Weights of a small transformer language model: untied embeddings.
Each number is 200 + 20 x the weight over its row's rms, rounded and kept within 0 to 999. Layers, rows and columns count from 0. The size before them is the row's rms in percent of the matrix's.

# layer 8 attention output (transposed), 256x256, rms 1.17, rows 161-191, columns 64-127
084,188,217,213,222,206,194,190,197,185,201,206,200,205,175,181,219,211,184,203,215,212,184,171,207,196,206,204,204,191,194,201,174,205,188,171,162,181,185,202,210,203,190,200,211,224,199,185,205,177,151,170,168,181,214,230,212,231,181,189,209,206,192,197,187
082,188,182,196,229,204,205,212,193,209,213,161,217,199,168,154,204,172,203,215,201,205,203,209,220,209,194,218,175,208,214,222,193,236,212,214,248,217,218,190,219,190,177,198,197,219,219,181,217,175,198,207,157,219,169,187,242,191,220,225,245,193,176,171,231
092,193,213,234,216,182,207,187,209,205,245,230,175,190,201,195,233,189,204,202,217,242,195,188,210,192,202,200,209,174,215,208,200,190,202,204,198,167,218,149,219,194,197,201,190,168,214,179,170,199,185,190,193,216,168,193,197,206,196,199,199,220,193,210,191
088,196,194,165,211,197,216,194,198,219,214,204,202,214,172,177,196,204,187,183,197,193,204,220,179,239,231,181,192,220,184,162,198,174,178,217,246,238,190,204,189,201,184,234,231,186,174,178,188,211,246,212,180,163,204,224,246,157,193,199,215,216,182,199,206
089,234,188,207,228,207,190,213,181,203,241,189,196,179,206,178,193,239,214,167,222,183,212,191,210,194,193,185,161,227,208,239,218,176,157,188,218,194,231,193,186,202,200,161,227,223,212,171,195,197,214,186,191,194,223,198,226,171,206,213,174,191,188,227,224
087,223,227,176,211,204,184,171,173,164,196,216,190,194,249,205,200,184,177,209,189,189,185,258,207,198,176,199,169,218,187,165,206,214,199,202,178,233,202,176,198,231,217,212,183,185,211,198,189,203,184,210,187,195,195,229,211,181,188,199,176,203,228,204,152
095,196,186,224,196,185,195,241,217,197,181,183,212,199,185,173,226,159,180,212,208,156,211,199,187,216,204,195,205,198,199,202,189,189,171,234,207,200,196,194,191,196,244,183,151,208,215,160,202,168,208,185,189,213,189,223,184,229,230,210,170,230,208,219,212
084,226,176,190,203,220,240,234,196,189,195,193,225,175,202,198,215,203,229,190,228,208,214,234,212,200,229,216,154,208,208,188,216,161,178,198,221,212,212,213,211,200,200,230,206,198,202,195,171,205,231,177,152,187,245,195,200,193,192,183,218,193,198,223,182
084,223,235,204,223,173,194,218,195,206,226,214,195,210,228,217,211,175,157,207,206,200,195,221,189,208,162,216,192,212,210,215,207,184,189,195,203,198,211,195,210,207,228,169,223,224,225,189,202,208,212,192,213,197,216,238,196,206,204,190,189,192,173,177,182
089,170,216,203,186,167,189,220,196,190,208,202,223,184,180,189,210,191,186,218,236,239,232,194,237,191,186,183,204,209,202,217,173,188,193,191,188,206,199,188,219,171,207,201,205,198,215,212,171,254,191,214,250,178,213,190,211,209,200,188,150,229,184,173,195
083,197,230,215,191,182,181,190,186,234,199,190,208,216,203,198,219,227,208,206,179,186,221,235,204,195,217,199,168,180,235,200,182,186,215,179,225,212,211,186,209,226,225,201,189,191,204,193,206,172,190,172,209,213,219,233,179,186,189,194,200,171,192,222,190
084,216,204,213,185,208,180,218,178,162,194,195,203,198,157,207,200,196,190,200,240,192,193,208,192,172,216,181,248,196,221,189,158,196,195,232,249,178,179,161,194,186,177,204,183,189,197,203,207,209,165,212,189,248,206,212,194,202,214,189,199,213,187,163,168
090,176,214,193,196,199,222,189,221,175,214,202,194,196,194,239,198,219,208,200,201,221,172,208,222,193,236,153,194,180,191,191,219,225,208,214,210,215,220,193,203,243,184,198,199,211,184,185,168,220,205,192,219,189,159,227,242,227,231,208,208,222,196,163,176
081,215,218,234,199,179,185,201,219,211,186,188,161,202,212,222,175,180,209,177,192,216,196,190,200,157,209,192,192,209,202,192,217,217,214,203,226,196,208,172,221,208,204,188,152,187,203,179,171,219,200,170,211,212,207,223,185,213,189,194,189,199,206,207,208
084,215,201,232,201,224,207,200,198,224,178,187,236,195,199,205,219,165,200,181,188,214,211,215,147,197,211,182,211,153,210,219,223,175,144,222,226,255,202,201,205,229,190,205,212,175,210,197,184,197,201,177,190,224,182,177,177,175,200,172,179,180,188,182,201
090,209,161,183,207,182,173,222,179,205,192,177,206,173,222,191,226,220,167,226,199,186,202,210,181,203,215,184,233,209,147,177,210,177,196,174,225,213,216,219,205,189,224,176,225,222,167,183,212,195,222,231,209,185,221,232,169,228,159,205,171,198,173,196,196
090,197,179,198,193,184,198,189,203,193,222,201,188,182,203,194,202,195,188,197,194,213,197,190,227,212,200,205,187,189,181,212,192,210,191,220,203,213,166,197,216,186,227,204,201,184,210,155,220,191,210,203,181,201,214,234,207,181,207,160,189,209,215,228,217
084,203,222,196,218,198,212,194,195,186,198,204,191,202,188,208,161,229,238,220,196,237,178,199,212,203,226,182,174,206,162,221,210,205,213,178,208,217,181,181,211,211,188,210,194,222,221,195,158,190,190,186,192,185,207,209,191,196,197,218,214,179,169,224,184
087,211,213,198,233,238,197,203,195,173,201,233,179,201,189,170,182,219,208,182,186,180,205,187,181,226,192,195,209,202,182,201,194,196,181,195,170,210,228,223,197,202,210,219,209,185,188,184,193,197,205,245,211,211,231,263,222,168,179,195,191,172,170,193,194
088,173,168,191,180,199,231,204,184,199,204,209,193,213,197,198,183,168,228,210,210,230,209,213,184,198,198,208,202,163,229,214,211,218,251,198,202,193,159,202,224,241,221,221,189,197,242,170,220,177,190,186,197,238,206,166,212,207,218,184,176,216,207,180,196
090,241,217,250,223,139,205,204,201,220,174,183,189,195,219,170,221,182,206,175,221,220,230,207,222,224,205,180,184,217,159,219,227,183,222,221,179,160,212,183,210,204,182,213,196,217,206,215,190,215,171,209,215,183,201,218,146,244,233,214,155,211,219,226,198
085,186,197,208,195,241,208,193,213,173,206,215,162,170,196,194,173,198,172,217,225,212,198,220,172,225,179,223,201,189,184,215,214,184,197,219,173,193,233,201,199,205,206,218,198,189,154,229,187,236,174,208,190,211,204,184,222,167,206,219,208,183,232,207,204
084,175,211,211,171,216,206,172,191,179,209,225,207,217,174,229,210,182,211,178,199,205,215,204,194,182,208,188,214,152,182,209,197,215,208,228,200,189,250,179,213,188,177,162,227,187,201,211,240,211,222,198,180,200,165,206,202,188,179,203,205,206,175,183,228
081,193,213,200,219,175,193,186,205,172,214,168,198,222,207,200,221,225,182,216,176,148,180,220,229,172,216,188,231,227,223,227,191,145,201,202,200,211,187,216,129,157,203,183,208,198,188,196,190,222,212,233,204,198,222,206,217,182,227,187,166,180,181,213,151
095,204,210,161,218,210,194,227,235,211,210,178,255,221,197,191,201,194,202,172,174,194,190,218,197,176,188,212,163,152,185,194,187,223,168,194,188,201,173,203,198,249,213,172,187,186,209,207,173,185,215,193,180,167,209,217,169,173,190,206,228,199,209,205,221
083,182,217,183,185,215,188,204,182,195,188,172,232,181,191,197,198,203,221,203,193,208,186,207,200,194,207,188,178,183,181,226,209,215,220,192,215,181,173,201,203,232,196,190,182,200,188,224,194,185,248,223,195,188,191,199,185,202,204,219,190,214,182,176,192
090,203,203,168,227,212,207,176,163,187,218,210,237,160,216,190,175,215,206,195,214,146,226,192,220,187,203,209,199,210,250,207,213,206,230,182,220,223,197,183,190,228,234,180,198,201,193,193,171,196,210,198,199,176,226,209,215,224,189,194,227,186,188,190,246
085,180,190,194,178,221,210,172,203,193,214,194,245,160,166,186,192,190,198,203,213,146,172,201,211,195,189,195,211,233,199,214,190,189,227,204,206,193,185,211,219,175,195,209,193,219,179,206,246,212,204,213,198,197,195,141,200,234,213,166,166,205,181,208,186
087,235,181,179,203,161,204,182,223,238,206,179,221,212,196,167,192,172,234,166,177,173,195,191,199,202,191,210,219,201,185,198,200,212,182,217,177,207,196,226,210,176,182,181,205,173,180,170,157,220,196,232,184,203,224,191,225,212,185,173,220,244,209,175,171
085,212,184,214,209,184,212,203,203,204,207,195,172,196,188,202,200,206,224,206,213,196,196,218,211,146,198,198,207,179,189,225,212,227,209,203,199,205,168,191,172,227,202,215,192,178,217,204,182,197,183,175,201,214,240,189,220,202,207,171,155,214,205,213,166
083,208,232,200,202,190,210,192,194,218,209,187,175,207,210,246,195,188,207,205,194,203,182,199,179,215,209,207,223,199,206,201,217,208,209,190,211,225,170,182,188,181,170,218,207,216,189,174,210,224,218,223,210,217,234,200,243,219,188,229,191,210,164,187,186
# layer 8 attention value, 256x256, rms 0.253, rows 162-191, columns 64-127
071,206,188,214,214,190,202,191,227,180,197,210,206,195,223,220,232,202,225,217,177,187,193,223,218,215,225,154,194,225,210,186,191,182,206,248,161,209,203,224,192,199,176,240,231,190,201,159,164,177,180,219,239,201,251,200,233,177,221,195,175,192,172,189,205
082,198,211,178,197,194,168,199,195,201,189,210,209,209,195,176,185,200,216,239,190,195,205,199,199,185,170,219,175,227,183,242,202,191,207,201,203,208,202,233,224,191,228,179,195,224,222,231,203,227,212,183,199,212,196,216,181,154,174,196,151,195,207,204,173
076,201,204,210,186,193,205,173,219,189,214,175,212,182,224,178,176,190,180,201,223,213,236,230,224,185,195,199,202,214,215,231,188,214,251,193,177,201,243,242,190,182,202,195,219,196,224,227,184,187,183,184,232,215,227,237,184,224,196,205,201,166,229,178,216
075,177,220,228,214,238,191,172,193,180,181,172,214,170,188,199,220,189,181,233,203,228,192,197,203,192,175,221,214,214,189,209,203,180,187,228,204,183,216,248,198,222,201,223,167,198,191,220,201,214,168,192,206,207,203,221,208,204,200,189,208,193,186,206,216
071,155,170,219,216,250,208,203,200,237,197,184,225,244,207,195,205,216,195,191,248,224,206,200,203,210,183,215,201,217,175,225,202,208,173,216,174,170,228,243,229,197,183,211,188,241,210,187,199,201,201,190,173,207,213,172,183,250,188,201,189,184,198,194,195
079,166,193,173,206,200,220,163,184,173,242,199,183,181,199,209,165,215,221,234,182,209,196,237,172,193,219,217,173,187,181,213,189,209,200,184,197,197,184,221,219,177,165,206,189,225,193,205,187,214,163,199,230,234,216,193,212,210,195,179,225,228,185,201,224
071,167,179,178,208,201,213,186,225,172,171,180,226,185,201,210,190,208,166,195,192,213,227,175,197,223,194,208,200,167,195,179,173,188,200,203,172,185,205,171,192,179,200,172,213,198,185,202,178,150,206,192,228,233,161,222,185,218,182,207,191,241,222,189,196
071,231,197,181,207,248,215,187,189,206,205,140,175,182,179,187,196,227,218,186,205,247,212,208,199,193,217,181,224,196,181,179,190,213,210,184,166,189,188,179,225,186,185,174,172,220,209,192,216,225,188,210,196,157,193,201,225,198,173,222,193,191,177,184,181
078,207,205,196,189,191,183,187,205,208,203,206,183,191,199,179,204,248,206,199,172,185,199,201,187,181,202,198,230,172,198,185,219,245,196,198,204,218,150,177,208,195,215,159,154,207,174,212,183,228,214,207,206,191,199,218,171,215,168,189,166,187,208,179,210
072,228,238,223,243,204,216,177,216,196,186,183,206,216,211,175,196,198,217,209,219,215,209,203,160,199,217,193,198,179,162,246,194,208,183,222,165,213,216,191,191,194,203,229,197,197,199,202,200,197,175,171,186,196,196,196,204,221,173,187,184,210,214,179,241
072,179,208,197,227,189,190,203,212,263,214,200,183,237,191,210,162,199,198,211,183,180,200,185,206,203,209,189,191,207,248,181,207,213,212,191,147,210,217,165,215,212,207,209,186,218,203,177,190,245,226,187,239,208,199,177,199,195,146,209,196,188,211,210,178
077,198,153,211,161,179,172,223,192,216,172,198,210,208,201,175,182,189,225,195,229,208,182,211,190,192,173,198,202,200,225,184,206,209,197,206,199,191,186,199,188,181,204,138,175,177,189,218,231,242,241,193,170,199,184,199,145,178,180,216,183,169,193,190,180
071,216,171,207,212,185,234,163,197,188,205,199,167,211,214,198,188,199,196,187,259,192,228,238,194,201,187,180,234,205,171,204,240,189,188,182,182,194,214,174,235,158,210,198,193,227,202,229,221,220,173,213,198,219,193,167,209,204,188,210,195,225,175,229,217
071,198,185,235,196,191,199,200,211,211,196,206,167,208,203,234,224,204,201,237,211,196,185,209,226,220,183,174,217,211,203,209,192,187,209,234,175,200,206,220,164,181,239,202,197,191,159,224,181,218,193,210,181,207,215,238,205,247,207,197,217,246,224,208,170
077,193,188,233,184,177,223,180,221,197,201,236,192,166,156,173,174,212,176,204,192,222,226,212,210,187,180,218,196,195,226,193,189,236,192,228,197,224,195,198,200,183,164,211,201,199,236,227,181,222,228,183,199,201,193,160,181,193,205,209,209,227,197,185,199
080,191,209,185,217,201,192,193,190,211,201,187,179,203,194,206,173,229,219,201,182,198,181,204,210,174,196,215,211,199,172,198,180,193,204,210,216,195,260,186,203,212,186,184,171,198,212,194,212,191,197,184,191,173,187,192,237,226,166,195,197,199,205,175,181
071,212,213,161,178,210,181,187,209,205,194,205,232,188,200,196,210,205,198,205,172,183,168,229,221,212,190,195,193,190,210,202,219,200,191,214,187,200,187,192,190,193,184,164,206,199,229,172,194,230,211,178,157,218,191,204,238,201,211,207,213,169,249,200,182
069,187,187,183,185,174,211,176,213,233,171,200,206,203,225,215,206,184,157,227,212,248,183,218,228,155,194,204,184,186,212,230,200,226,181,213,199,199,194,221,177,191,205,201,213,222,210,209,235,170,167,176,197,212,197,183,214,208,180,237,220,204,197,202,140
073,198,193,200,200,178,221,198,186,200,205,202,149,198,203,208,191,212,212,179,188,190,209,171,221,199,209,208,174,232,224,190,163,199,212,239,175,211,202,219,195,187,164,204,210,182,161,195,198,215,192,192,219,179,233,223,239,183,212,206,217,202,167,199,251
070,228,193,201,204,198,199,167,219,235,219,207,192,211,206,159,208,225,210,208,226,153,176,201,199,189,247,244,193,187,223,221,196,201,192,217,170,221,195,217,221,207,208,205,201,209,207,188,214,234,186,185,201,196,192,171,200,203,174,196,194,221,193,197,200
071,227,188,204,212,202,225,185,178,228,217,203,178,223,236,229,202,215,197,180,182,165,197,194,209,203,211,206,221,217,190,182,183,198,225,173,221,211,174,221,195,205,196,212,173,185,202,211,177,176,205,188,171,178,168,189,178,191,203,196,219,239,174,241,203
072,229,186,164,210,180,219,176,179,241,184,185,190,193,230,228,206,181,224,190,180,184,191,175,203,184,198,166,225,168,185,191,215,168,195,188,194,205,173,195,195,181,211,210,212,196,218,219,172,220,193,201,208,187,224,185,173,223,182,236,216,177,188,166,177
071,179,200,204,178,210,213,226,179,214,186,208,213,204,205,172,198,209,162,203,212,212,224,209,194,203,205,227,194,156,170,181,218,229,201,189,162,200,173,187,262,218,180,191,187,206,213,198,178,190,182,215,202,182,185,195,177,242,201,193,203,217,191,202,184
084,199,232,247,204,249,179,179,186,185,219,204,182,189,217,177,192,213,199,214,244,211,177,184,230,206,201,187,176,197,173,219,189,163,203,178,197,185,244,208,197,164,169,197,201,203,217,201,169,185,209,216,210,226,195,240,227,198,226,222,244,212,189,201,222
073,196,190,216,203,184,169,191,206,227,211,188,210,207,188,188,248,221,182,212,220,189,228,202,223,180,215,189,201,186,205,184,191,215,176,175,226,207,205,174,185,181,155,185,217,192,175,198,190,195,190,162,196,224,192,204,193,170,203,178,167,198,206,228,228
079,174,189,206,234,194,153,199,209,192,193,191,157,175,213,164,174,177,200,219,235,201,223,227,168,223,195,212,196,198,203,247,193,206,173,205,191,214,217,250,210,205,175,212,218,199,216,210,196,241,182,203,203,233,197,215,218,191,186,169,178,186,180,202,185
071,204,170,184,211,205,201,224,196,197,146,222,198,203,182,230,181,239,211,206,162,235,199,152,175,180,199,210,217,183,227,172,223,203,197,186,208,194,165,205,216,217,159,204,238,187,192,180,173,164,186,198,178,195,224,202,214,182,234,222,196,189,209,182,193
072,160,233,192,204,194,236,200,191,188,199,173,210,134,191,224,220,228,189,256,207,210,224,178,216,185,212,197,184,222,201,207,202,189,215,204,221,210,235,188,206,196,238,187,208,237,209,195,211,224,215,188,200,218,223,223,197,216,197,176,193,183,212,203,251
070,191,222,198,204,191,205,202,206,221,199,197,187,199,195,207,196,182,233,175,223,214,207,162,234,227,200,184,177,205,160,172,208,210,186,181,204,204,217,203,209,191,193,173,166,184,184,206,197,177,165,202,198,170,221,222,165,158,176,229,210,191,155,206,247
071,173,157,197,197,202,184,193,204,207,197,186,171,216,211,163,217,215,208,168,187,165,227,183,228,165,194,169,205,153,157,176,220,195,176,175,176,225,216,207,196,211,206,171,179,202,205,227,222,219,188,210,227,203,202,173,145,173,209,181,179,188,191,189,229
# layer 8 attention query, 256x256, rms 0.225, rows 192-215, columns 64-127
100,197,215,225,216,207,207,184,219,196,228,213,210,183,242,201,182,230,197,219,203,215,172,198,204,198,230,203,211,212,210,199,178,190,195,208,225,187,201,257,207,210,192,211,223,190,188,185,194,221,206,207,197,194,228,189,252,185,233,181,209,218,193,212,196
100,201,194,174,216,172,217,198,162,152,173,175,149,210,196,223,235,185,215,228,178,198,198,199,224,208,195,207,178,213,196,200,206,179,190,190,208,210,185,202,201,168,174,201,186,183,196,203,229,179,195,192,179,194,198,175,172,201,209,216,208,184,181,216,192
104,229,192,217,199,177,184,181,192,198,204,233,192,177,187,184,219,170,183,194,233,166,234,194,187,202,184,172,249,191,191,190,208,226,199,195,187,187,190,174,204,220,205,231,203,195,225,186,212,194,192,227,198,211,189,218,206,207,203,182,209,192,203,188,200
096,193,213,217,195,207,219,212,219,248,223,235,217,182,197,179,168,221,193,189,180,202,185,229,205,224,206,197,228,190,228,206,216,192,217,211,178,183,187,198,207,204,197,216,216,200,197,187,185,215,207,221,225,235,207,205,172,211,219,179,207,230,214,203,196
096,183,187,174,196,171,200,155,192,137,175,227,180,206,241,191,208,146,228,190,207,192,225,190,238,202,198,235,234,193,184,226,131,235,201,205,229,199,220,211,223,196,231,239,190,182,187,187,202,212,203,199,191,186,202,193,213,198,170,212,193,217,232,225,187
105,227,150,203,182,194,235,214,197,186,178,177,219,187,143,168,212,212,185,202,235,194,206,164,194,217,175,163,208,208,182,182,218,187,194,185,167,243,220,181,167,183,202,212,219,198,184,211,216,207,179,199,220,212,210,207,190,216,185,212,235,200,211,208,199
087,196,188,192,209,170,199,206,197,167,186,178,217,197,212,161,209,173,174,203,210,185,173,206,192,204,216,216,199,224,221,188,231,140,190,190,229,210,228,208,224,180,202,169,174,190,184,199,166,207,222,202,240,197,188,194,194,203,232,207,207,188,209,200,213
090,202,195,196,202,197,221,145,165,175,172,205,165,184,224,175,199,190,198,194,214,185,218,180,190,159,189,215,243,205,200,167,168,255,219,207,203,193,180,176,169,186,235,192,203,194,213,183,209,187,166,212,182,208,209,200,240,210,169,235,208,216,230,176,219
091,215,169,201,167,250,223,204,205,206,192,168,173,188,212,231,216,219,191,183,183,157,201,223,205,185,222,202,163,178,182,204,216,174,180,242,196,204,211,187,201,213,188,192,187,197,193,212,175,196,181,192,192,202,195,189,179,189,181,230,188,171,187,223,168
098,172,182,221,184,180,196,189,178,173,197,214,186,208,197,199,172,181,202,181,208,207,200,204,234,168,168,186,211,194,204,165,144,234,196,202,203,208,194,214,198,207,217,187,199,219,217,178,203,201,221,185,204,225,178,179,201,183,192,188,209,210,243,201,201
089,214,188,215,223,211,174,200,227,219,184,210,193,175,208,209,239,218,210,181,227,194,188,221,244,222,187,220,208,157,160,224,190,202,183,226,220,207,209,192,222,211,157,201,179,184,233,179,169,202,236,196,183,208,160,186,243,234,247,181,183,238,167,208,176
089,161,235,208,222,195,183,216,212,184,233,192,209,175,212,208,172,198,236,193,179,195,200,216,177,154,218,212,235,190,221,197,172,224,209,215,201,194,199,208,234,228,238,204,173,215,205,158,192,236,235,188,183,186,170,189,220,183,243,199,187,198,204,206,195
095,205,192,189,162,220,219,206,189,218,184,222,213,211,206,205,196,181,219,212,235,193,204,205,184,219,206,209,225,192,198,221,219,205,204,245,181,194,198,147,215,193,159,195,197,183,218,248,229,206,198,211,175,201,226,180,191,247,202,196,206,224,203,167,155
097,222,223,218,203,228,152,202,198,193,216,216,180,166,173,207,228,214,205,199,203,219,170,198,197,208,197,218,190,174,189,212,201,201,230,221,225,215,208,169,195,242,204,185,186,233,239,178,189,233,214,212,173,182,161,207,222,171,213,182,177,185,201,209,198
100,201,206,226,205,233,185,173,201,207,230,218,187,199,208,170,199,209,197,234,211,188,205,184,187,190,197,207,227,166,210,208,200,225,220,193,198,196,196,201,191,218,202,205,209,197,212,197,164,228,170,225,213,198,167,194,212,205,199,180,187,214,217,204,199
099,221,229,183,217,210,156,203,213,188,243,180,194,178,183,194,193,224,221,209,197,201,210,218,206,197,190,225,222,194,194,190,178,235,187,209,224,180,228,233,192,233,202,162,228,211,197,203,170,197,211,216,209,216,185,210,196,174,211,147,213,139,181,229,225
095,220,216,206,206,201,172,237,248,201,201,176,219,194,179,215,211,206,171,184,194,193,190,206,211,206,209,213,174,197,200,221,198,178,203,198,214,181,214,213,207,248,187,207,198,217,220,221,201,163,201,204,187,209,196,217,181,178,203,199,194,195,188,208,168
078,170,181,186,198,189,236,198,201,201,204,210,212,221,213,218,176,197,215,150,201,260,222,223,171,201,188,172,193,201,186,157,226,183,196,183,208,205,206,212,248,184,202,201,217,205,175,192,217,202,225,203,230,193,222,184,196,223,204,217,191,216,186,156,184
105,213,214,196,203,247,206,203,202,221,201,216,214,217,222,209,176,212,213,194,209,192,217,239,197,173,191,165,220,224,207,224,204,206,237,203,219,208,218,185,216,220,171,188,183,204,187,188,165,212,238,201,203,177,204,202,209,191,221,182,204,208,181,206,170
109,190,215,196,205,190,185,135,219,215,201,216,171,185,231,196,207,168,187,173,206,207,233,215,177,219,189,201,222,193,185,225,222,203,194,202,194,191,181,199,221,205,186,185,204,207,220,204,202,243,256,156,196,172,165,192,203,191,203,184,189,195,180,197,215
105,208,192,219,171,175,193,145,200,206,228,219,199,167,215,201,168,165,209,207,199,186,203,219,191,209,216,234,209,191,229,197,216,219,212,216,204,225,247,229,200,221,243,210,176,202,204,188,198,209,212,185,188,218,197,206,214,158,219,190,207,174,174,194,190
115,175,198,211,216,204,192,214,202,176,157,233,196,205,201,205,168,190,181,194,248,200,192,218,195,188,203,167,198,169,202,182,169,196,216,206,228,217,205,175,177,199,182,201,182,176,193,182,188,186,174,230,178,177,157,198,214,228,210,214,202,200,207,219,206
089,191,193,197,189,193,199,187,201,209,219,206,191,196,189,173,190,201,166,213,191,226,200,202,169,186,203,169,191,152,223,206,225,168,202,211,211,189,188,204,219,208,221,168,190,202,235,182,187,210,219,194,223,191,194,197,222,245,224,214,218,201,169,170,203
095,200,204,175,211,214,203,240,196,183,185,209,208,221,208,178,222,198,155,179,202,198,196,184,210,237,177,189,191,215,188,199,207,197,215,196,167,209,203,196,214,187,237,223,202,206,185,206,213,208,166,194,212,208,205,210,187,185,192,210,202,208,209,193,217
# layer 8 attention key, 256x256, rms 0.221, rows 192-215, columns 64-127
097,191,190,198,207,185,213,183,213,164,221,176,226,217,188,210,218,205,209,205,198,190,203,208,170,197,209,176,180,217,215,193,172,152,181,192,220,223,185,171,173,207,214,188,175,215,204,190,199,184,210,227,176,205,218,171,214,203,162,213,180,218,222,232,193
093,198,197,222,204,216,160,216,221,141,194,196,184,212,218,237,243,193,189,203,221,216,176,194,231,188,195,200,203,203,168,172,201,191,202,184,216,193,226,176,169,195,221,172,207,199,203,206,216,213,205,195,234,187,188,213,178,177,216,258,229,202,220,226,164
106,222,226,197,203,200,197,205,205,236,213,191,185,176,221,205,173,208,199,207,177,186,213,201,160,239,192,203,218,215,196,210,196,186,210,220,172,188,172,243,241,211,177,231,217,199,191,199,180,190,183,215,188,212,224,229,217,193,202,209,215,228,163,184,199
079,232,208,197,202,185,206,205,186,204,208,198,207,189,180,211,182,148,186,222,209,180,221,190,175,202,215,208,183,200,243,230,230,239,197,210,209,224,175,221,193,220,210,209,203,214,217,200,174,171,200,219,156,246,221,176,200,220,171,209,197,228,182,214,191
081,212,204,201,194,202,218,190,246,170,204,201,179,179,241,196,194,144,214,194,214,175,189,209,222,216,195,221,207,194,184,202,193,218,220,200,235,198,217,238,230,181,204,226,201,166,188,212,242,221,181,208,195,214,205,187,159,205,193,190,199,229,211,196,166
111,214,241,190,198,194,189,196,225,257,237,213,203,204,246,205,190,182,185,177,181,166,224,196,173,207,202,198,214,196,233,219,218,195,193,215,199,188,192,234,233,218,191,228,221,191,184,181,190,194,189,209,189,210,235,198,183,228,222,198,200,225,174,204,192
077,195,200,208,229,186,156,199,183,213,210,193,212,174,209,185,194,216,236,159,191,232,163,224,206,186,180,214,170,224,160,190,214,234,167,210,203,213,237,206,226,186,182,181,179,226,189,202,195,217,243,179,181,176,171,206,202,184,183,197,177,192,257,183,217
107,199,244,199,171,190,211,175,213,222,234,190,184,175,234,186,183,168,233,193,209,198,197,209,161,218,218,228,222,174,209,197,205,229,210,198,200,185,227,263,257,185,211,239,227,186,180,201,208,205,169,221,202,245,209,190,202,203,192,186,185,230,181,181,204
083,220,178,215,209,220,204,225,218,203,176,189,181,187,201,195,188,241,194,208,242,173,218,192,254,192,183,201,174,171,182,223,207,195,177,208,191,211,208,157,154,179,223,203,175,193,194,190,222,205,240,204,216,174,180,212,196,199,190,210,248,215,175,199,227
089,218,228,153,184,180,214,197,236,199,214,195,204,181,227,199,167,179,190,178,188,195,192,193,184,214,216,233,218,181,203,178,185,216,208,210,189,216,221,246,230,218,213,195,244,169,173,188,186,177,179,226,212,209,227,209,220,203,178,195,211,226,173,200,206
102,189,162,198,206,213,173,231,148,169,161,173,209,211,196,195,204,207,168,224,197,184,184,203,201,193,189,185,193,226,194,182,179,176,200,203,187,219,213,174,157,166,189,180,168,225,225,207,192,182,200,199,196,190,197,188,210,190,191,208,192,182,232,227,205
098,208,212,216,186,191,228,209,237,218,206,177,184,176,210,219,176,208,224,194,196,179,193,206,182,227,194,223,184,190,214,243,210,214,164,184,202,175,212,263,214,222,206,232,199,195,204,184,197,223,196,186,191,243,187,223,216,195,222,193,215,203,196,200,209
083,214,209,248,226,239,219,207,215,209,194,176,221,199,193,184,186,200,195,194,243,192,208,201,205,184,184,215,209,180,209,196,158,228,193,184,206,208,183,205,179,240,212,183,209,175,231,204,206,216,194,189,194,217,195,216,234,225,251,190,210,216,200,187,255
105,171,183,216,212,205,191,192,192,173,194,204,195,214,183,195,207,225,178,204,196,225,221,155,221,212,193,177,196,191,182,188,225,191,178,171,182,228,200,171,169,191,229,184,159,195,239,211,166,175,202,204,200,182,155,191,188,216,175,219,173,175,262,222,223
101,218,174,215,205,225,208,163,198,217,199,211,171,206,167,234,199,190,210,160,180,187,180,236,229,205,211,215,224,191,209,192,188,196,206,197,185,229,212,171,196,186,206,194,206,198,195,197,242,225,211,150,238,192,188,184,180,177,180,176,190,164,211,170,178
102,199,209,223,214,169,189,180,189,171,187,201,190,219,222,204,202,210,205,183,192,183,195,192,218,138,159,169,172,200,178,184,188,191,173,187,234,189,196,199,196,208,174,177,172,205,194,190,190,231,206,200,222,207,172,199,221,264,204,207,191,177,224,214,193
107,184,164,179,197,211,215,225,187,179,189,204,218,196,189,209,211,188,173,193,239,224,204,216,236,194,204,180,240,210,218,189,177,179,210,188,173,222,207,171,186,193,207,182,206,180,222,203,223,198,208,197,182,163,187,207,187,153,190,198,210,184,205,177,204
086,210,203,178,223,150,208,175,226,208,220,203,176,188,235,186,149,207,211,183,213,211,197,182,171,194,184,181,223,203,207,192,170,186,192,181,216,201,213,227,197,191,234,212,198,179,194,175,217,213,202,213,219,216,177,188,196,213,181,190,176,227,213,196,175
109,190,198,222,217,243,186,173,202,167,190,265,202,206,196,186,195,219,164,199,201,191,203,209,197,209,235,191,193,207,171,202,209,238,213,204,231,227,189,192,155,209,211,194,160,173,194,172,181,222,195,183,188,243,175,210,202,173,205,214,227,185,236,197,201
096,211,176,209,198,191,191,224,180,216,198,205,166,193,195,193,222,214,178,200,225,203,199,198,218,212,193,161,199,231,213,199,188,232,210,224,193,198,168,204,170,194,194,190,203,217,208,183,195,230,229,221,195,206,210,148,194,222,175,182,223,179,162,150,204
095,194,191,181,174,178,213,208,226,211,171,218,221,180,188,188,208,201,195,210,176,199,186,214,195,161,220,170,189,212,202,182,186,198,178,204,227,158,233,203,194,199,195,192,190,208,197,212,189,203,216,183,202,204,194,222,238,194,207,176,196,176,206,194,190
112,184,223,169,162,220,183,233,204,216,200,208,232,192,216,216,215,177,219,210,202,210,207,210,199,185,183,180,189,219,194,198,205,177,200,207,173,179,203,219,194,182,196,231,194,205,163,220,224,217,184,180,198,204,210,195,156,178,174,196,187,200,192,192,180
110,237,212,217,174,185,204,200,209,233,196,188,181,203,209,192,172,216,194,205,168,207,193,248,179,196,232,188,194,202,189,193,164,223,197,213,183,197,227,201,171,210,194,195,226,226,203,180,186,201,247,218,198,191,159,225,169,186,229,205,193,198,177,210,220
111,181,203,194,169,216,186,209,175,178,190,191,173,212,196,194,209,195,174,226,203,202,208,183,210,208,197,176,223,217,196,220,220,210,194,175,184,242,202,204,179,208,226,198,164,215,223,227,204,210,172,229,203,206,189,168,223,247,179,233,191,188,218,213,227